Each number is 128 + 24 x the weight over its row's rms, rounded and kept within 0 to 255. Layers, rows and columns count from 0. Numbers have three digits each. The size before them is the row's rms in percent of the matrix's.

# k: layer 2 attention key, 192x192, rms 0.0631, rows 113-127, columns 96-191
# q: layer 2 attention query, 192x192, rms 0.0654, rows 114-127, columns 96-191
# v: layer 2 attention value, 192x192, rms 0.0571, rows 64-81, columns 96-191
# o: layer 2 attention output (transposed), 192x192, rms 0.156, rows 64-80, columns 96-191
k113 116:157120149155092150132168146098108144146140113135141103133146150086121163126104112127142099118134144119150113181093114171129120178097124106132145078111129145122106102116119097109175117156110132103128146140120112142111148125144153145094164134115187078108138136138103155132165161149134195149
q114 090:123141120118135154097138130087116112130138110133059134144137165105113141142159143121162109158159143119130109170135101060096154101154076124128151152143123150074107129074123099162120157136125139156126115120113093150139115128113101106124097154121119116092108125099119141130098074104117132135
k114 109:139117123147159092149076149141120143109127108131144104097119083126123103137079113156127131143132116124124161131107142119153126093093183146124112130116122143111120156134138104139182095123111176131133142163086146148145103136127096150100131141104133136113122137123107135134123117141146100172
q115 108:126159131139097121132144122117132140105162140129134115129117181138132130121103157110137101098105095127106127103150137113130133148123122146116153182110114130170140135129161118143119113122148137154133094130133104146139083132117146127137166125100107142118132109160101090161149127118134095090
k115 105:129159146084143142151127148151141122173124123091147142096102117144149138176146199137140121097144107137172147111093124144107114134172153175101157099127143156127081120100149102109092144062103153137125140119110155132184131106111145132142123166142139128133120074156149184131136118116110157133
q116 106:154128135131096062152138150102144144115155151152138125097132176101107139103089095159127139105145098172124161122146091157159135108115165129136150121092120147153083102092130127085112145186118134127114127122156146109140089117124162168124146104131117113122113098108105088106090131121148105132
k116 118:158142089136099086112148181149150147131134082174157142115117129113113124108145126137134112099129110118089158164129130120125160100121112140134115116151148167108097114116086121074120120147153174100134153139129134166089101124139125089154103146107149142136090112127136124121153074139126199145
q117 118:118124113150069171149127139150109158143154154097086128146141163127126119088189105142118127161129143117138161135151141114130129106150093131129093149120154101127142110151097140100197105144118127190153135124150133157122122168130121095152102097118116137124167145098142117104123143143074145146
k117 108:118103105158150159190131112158122104139102120108121116136121133113133167178115093129152171117097120112160100144157168137132148117144141096148182164109143141159145139202134037137130132096118101099151119129121107115130149144128117167131126124094100143127123184097113138127138139119125099106
q118 109:104086150157137141153146140101155088124150153144127181150131110106134107133157120120104154114092136152170094097155181116143126183128115092133141122156120076117106093130112161115115144141116133105146098151137151123110118140172178124156117067171146111135153131148083129140116089110140104085
k118 106:082164104140158135147145140190120121100167123111137143115120148108078134132122119112190140081105143118052169118120111122136139107118172128143131154110122148104132109147144106140154115087126122117088142107147146145162121115134122107138134169103162141126063103116144116112117139119113117110
q119 107:094154141154152169138071123113148136110130160113107135127135137176131134109123115163124121151110151159136156151161140093126162119154157074146137090134119105139143151123151108119107136095116121142162120133175092099172148119124154136149120115120114145109160118175131105112113194095126148137
k119 110:163121131145076082151121171129114090120148180115129098155132128128143103139144143130112095093082115160127119100095116123161114100163149140159184143139113142141097134125112140144124155149098132172120125145161154145092141167128096122115116182124183094140113113117107135129109114081133102146
q120 116:099154111089087096116140145095162132079139148103162125141133120122129088115133140137145116167173157135106087132115116137095095120094196140119137122066136117130129125162109136063169149105126093163097118106164135120196120087122119159155133121152116144118121096081126132088133119083119130097
k120 110:127149081168106127135151126156127124149120150102146122145124099162111148130171132162094159132125114135134113102148157082103124107154088075099100123128081144112147149125103123134148102128146176114117114143162090153109094119123111121155156117134165156181083130136110120168125104117154127142
q121 110:112109152135136125137162146088113153142113135098117113167168139135141045156131112119115151168122138118146138135128138163103145103122141135141090106171126131142113173178081111113085153104163110124157143139130116111127132121106143113149130120156107148085114137128145133120125138144103177088
k121 116:117140147163103123127156120129175110114104121134094134134145149144084133138104123135154103153137125131127128127134128116054146128083112115172137154143143094146122132101138147115137178128118123140158164130082129102156146152132126093121133111123111109143090163151095145118119107165129114174
q122 109:136080123093094123156130113121159084175113119111107112124112089107116108105134111093115159121127149084109114116134108083150124153145106136112142153078122109119126146152150167119152123099135125150174152118163156068114134151109135161141127060128138116125099136166129141146129133114142137136
k122 113:089109134118157136082170106109134155084128113109123140150126170162128161139120135131061116145108139136141120186138094081121118103099145140130153108120075134137096153125119135142116138144132150155106115121147065150118092105130120128153127145126162132102134196145144112122132106131123116108
q123 119:126109150105173140138120087106123147154125126112117121093119131099130107126133080112128132159104153140101129143135156159104145156149145115150089131139117106092130110125116144116091042113085134150100106111107132095116131168143072129093160175129141104115092080152162143099095126151112139148
k123 106:123105139130144148095145122085117180127144060181127096147140147118124147159133137120143096131150111112128125127087113120117133158125130112136127080149114069132093108114046083163105119114137167114110122136112101157093132112123115136117135097132096112132162128119119117128165098101104124090
q124 120:093124140093113090094168114142121099154113125114142103117116095138129103141083161121144127089133105135103163073134128111159111103117130100101150096089116139150132118114143104136149164125160138144143097161130090146158091187118121153138093149118115103136113091141123112136118105129107128153
k124 106:147147139115084145136148162096165127100100108169119137126139088176093139129103144178119112124140134121140115140170138121133128125083140140125156088166183046148139153141126155134135120151108144153064165137122102127085117135157166158124136121099107104132115104100136114175118121128140114139
q125 113:138079117131181142129144120119152110128133131122120130130165183091079146137147134143128098120137142167092099127121169132124135113125125172118117114120118132071147149116135082126125131096118119108124130116120153174147132116135095100154115108149145110130168096128161072095158120143124148141
k125 105:151127134135111151081093107125076102125148173119112121144113169138081131126126075143128120166142168133141139120141117128127122125187080116112109182142119098150096125135117104106147099122155135121120112103134163073107120083109129135131092108144105110113154160123151095132113166066143103088
q126 116:126132157101113090146137104139160092139133102089161151109168122124137134155148095145129146096124146117095106148118114139132176144118129106145133133109118159105092115154092089141112132121114197158120149133134120169166113123124150127116150137123104092155102100118139161109142111095137170162
k126 111:137113159117135158158140097122170117092095119106135103116108133101118136108117157145105139100119099133143122143134126145125134081129115118122086146120137157140116102062116204136172133097154150121128117169112141131087135142128110132147104151117142185109191097125135102100133139111132090108
q127 112:148104147102132141137092125140110112134123158107098132112113133144112100109126144094078112107136174117072079145095122112168110129130092110156163180136168147087113134171062115122140109135106136120141089106130150105110145118121137111166131111101154138108137117160173127099131110156151129135
k127 109:078097098137110123130153161130151166165209111128160087130148139105112095093127115155089168102116130099129163058123110120082161113176111165151106144130136145143112091100108134128131125129143100134123111132124130115132144170128122155154136111131115119127143121125105140157117169127062053141
v64 111:114155107141142136106093110146121153167126114134153147076141129147139121132141105141097162127111128120108166134158143116151105118138078110105152164116161148138196154114180124118134144132105112152126108154167165093150105137097152175118107111136113151106192204101104112098124168110120137135
o64 110:112148100123152148131121138095110128135159120131106116066188113083147086144136167109172128095114101160152130114143113158151111071150101132122116123102175095092157083099106069114083098154177095191117144113128126129099104142124098121116149131140120116113116104099122123094134108114081148083
v65 105:135155094146136102119131139158106152142191167114123127111064136164113142130123110130115104130112123148148094108185144081165115088107127192148131120131081124147130105072111129102125104125161139156126116110140133134152137130098134143116127113141141124150147101109096107092111168125128115128
o65 105:112121144121155092120101150119109123161116138184180105207122125082137137135136092139112108097102120184140139149094135129141101109128103160161144104135176100110120157120095143086133149103108110126172092088102112140143119129116091162123134119100165135118129129093150146152054134114124104143
v66 109:171135114147159097114147138143176086136096172171140141150111097142089171105108170119148122130150079141119112148131145139129096143126099112095150182105170109133140125153063117115134092097179123134139107093125127096146105112113139124101147120118107175162123153080098152155106124108127140120
o66 111:104106122132130136148131135095165138116129104159102122157140124174164111131086160100172101146115126147147129125094128134146104114119151114085167136080123139147146134132132161112133116075086115099135201146107092159122105105116157107113150131143104129127134154144138140092062107123150137131
v67 108:159147128100139142106102115142109142106117154104109153108142119124126112146102109088137130162125117149149195137144116152079137100154138159130160135117095111092110094148149104130101140093113110123110113136126109123142171131132128124111163137116142140127138139108116139076156173142166118090
o67 109:157167145103154113105129115121145172130117125122145118180166134092146138119128080127094120129131133130123145174135101140137108122133128131115140097093110154132065109153105120135140132126080133133113098115133122149146118141139154131119089203148139135079137153091071160092134125133124095160
v68 106:114096140139168126176137154190138123136126115119163126137116111128116131114135105081125117163134125137154105087115113184121118143125155147122127113161144099147171138097121100118105088134083111141127152162127192123107105093117123136137129140132143108109116112114154145124132149157139123159
o68 104:129124115093093117137127112189134077153140092099106159152129140126102148089128132115141122145116116116111125120112126115137165166155174093104088140133092137158157124137141131107151094153108149086129149164138147088119119131161115113139115146090133146136144091116153164132154084168117136148
v69 108:145148156089120144128122149144085149179101122130128123117135137165115122148120138134122086127143098097121100094126125161110080128142119101099130133116147151112140130110126142094158146123125119120139152127121121138177109163133164124141124150096158130113155096142113172153192130120083133109
o69 106:168118101132117134101136118168106143082128128084114126180120132108157108163118152151119103201170121095112088108144153168133117086196117095138110096115145168100168108115138147119130141130126163136107120083099150128115143140158138090145126104127115076128136135139142136112102141158112121107
v70 119:118129148115127124135175127198141157124160152136139129120126127155125110121105140133114088149149175075102157151115108161137120146183159142116108129195122159128104088150103162158093139126121101177116108099136137166161107120116106088146123163155150116096122129124115140132121110155119142123
o70 116:158133188149116124106172103150116152121149130119117159114121109120153165137114163105129129147138133150065117123129123112095166131142110130136128132171082135161109096121092103084086108126092152166126090138118100146090131122121119130150163127131150109143116102122107149122144111095144084140
v71 112:112163167157124129119113132119118133142119164150167090124118095154159153118129150149135126148151155152124128130129082099071144124131144147121143094131140142084142147151165129164161138100152093062149107123141088142172105124114172096116132150088125134118139108132145127146148113139140089127
o71 114:100100109123113101134134079110142168088132126122135155173121111135133134123113129090174100105147132099093110080085115101138105091126147153165117129130085138143116164147104090161122142130121130145162135091162128150155105095132105118124122128116121137135123118121168145115132135135126144119
v72 099:170114131133160121122159106134124140123135130143151124151116124188145134130136124148125140123093105148123153129132144131075126117127137147072151122125093090153112149166149107132149157142128147103124082105153119140147089090142096145107105118106118123141103141123161132114107138155145147120
o72 104:167083126126109146162068121094117109177138099146125161128129157090114099122113121131153103102142131120151131142117150133130116100134133171109139126122112145125166131120103100139068135100137136165141121111087143126096135106120134132130159110160132131130183138091143121162127166119123118156
v73 108:092132165130107133117138127085130096093110133155134131127134152134098116135127123138115056158134094151120126122130111104153148139145138145132122146132140096147142121127082088122120164156097162176154116145172089160140114133123122110129074174117137126105155103115151156175153195143114129088
o73 107:119169161138112120110117083128149103111177113136161093118190121149135107159073131141145108168130107157150150109105121112121106105155118103161092140105138145166130165108132156114127141124102148109159133141187150108132106126172154124115129115144159124119131141100150101127129108154127139145
v74 105:120145089133124123096143084117148144069095174127124115084131110181099136127141119143136084111106123124136145127098133127128111106156128162127131113172083162139131127130090139155159101087103124124149130125134126130107119125091156087131138146140115122112147129156144164118124140154120125102
o74 107:158132117123116146120135096167128113134147105128135125181152108124151149129143092126143122112117123110099168155155117081135111138100160129094124153113127161119146099092098095107099115178109108144118110157140048124108132133147133107097145131162134121143124113107129132127125139145110157136
v75 109:180162136123100142133187141141163135120120150131148107135151149130143129122134163077134129148099178149151144143136094109119101126113164081120137116124157137128124118111081122155120105098158115093113111131151152185111136080113168125149161135120119132108113131165111117174144133153139123129
o75 111:116156116155078151089144132141103116099121145155103139142077142163167138139182144129118114136130135117074086179129124133135153119153118118114125153137117122131103147126165121170176168144099121115171135139133101115149123075102115125141160139121114114125146159122115142180116121088114104115
v76 106:131100132134169152145102135142145097139125115161113117149128143112105115128142127089108139111178133104133131081126094125152143110098145095116199125122135115145139134143103145099107063130140111088135109104151138146108074091132130119138121151098112104155143123143145123147142124095100121132
o76 106:091147157105099144122120122124125089149126154103130125119158125165102130110143101127123091106155103081137097122136112150138151137123156107099107123121133145113150130153127129182111114151135130080095166141165113095166132120090123130109121090095180096071137089095115149116115132126121141121
v77 113:147085159121120144136139144108110140149119148138086123120117112142142130146126156161121123156150098143139112116114118138076152116110125147089141123118106128099123114131142150146148115137065103179089146124155133180141139124129155127145110122141181127096099133100112147149128083170116130126
o77 118:162086083141151133116101069114116135108110122102107139126120075114154117126121127132147119137147141183110155167117136150105091145129100107128118111123094113126144150166130145145128093143123096080125130120153158140082138148120104146127097121175101139175101134157151140156132147132174119104
v78 112:125105120107123138129105122165155125084179149137103113114098095130135090163130096112098124106102129094126172108134148116150095115047174152150099150169145129166144110141117126143154136114139116091095114153161130102128114129123121065152099148104128086132147120139138129097149102141123114146
o78 113:162108137102137135140130101196126125175178128119137129167144095125133137164170112120140108124157140087089151086095158166085115133146150140110108118173152113139150147143123158129101131117169138143112151164111100092188129115110089157158107100105126111087126189106171121142151096112171118157
v79 118:101085146172112159089106142110054110118105125104075133148123144135136146108141123093115113146126141148145128139140133078116094151123175116126106110114108117173137136135148102130083139124127142122168107135123139115146121126116127155075147162140110081148131105147143118083118145102151195120
o79 119:140139177145126143132143113084127131137156150157174167125118133149120138099111150160107112115106158107148157121117107147155103130131094137130124115148122138112182147055147125148133114154142112101143147175173114082123145153101137145121108179109114132091114130166116110148144152142163130129
v80 103:140117113131122130160121158143108162111126114125156128135114138150117152118118095117109150104120155111096161078131126104103158142130123101123157098090137128143112098111139151115156111123128139137121133155108095133133118095100124146120119160094123127098152144134077115131104090138134104173
o80 110:114124139138121115106142123135153153106142150139142108165106122112087130132140155128058112124163126115093121166154125152175144148111156110101153131121140129145133115151126124202171132136135141147133154141124097158144148109109095178107095128096152121173108107102119105102102108114135113117
v81 110:159111175136136131167124101094112107131110135137153146141124098125181158134148109142108136184137148150072121125105127148147147183147119139123142098088071077127129136141137123075122167104106140092129138141123128151186121145133129109135136127142122112135129139151123098119168135146120113116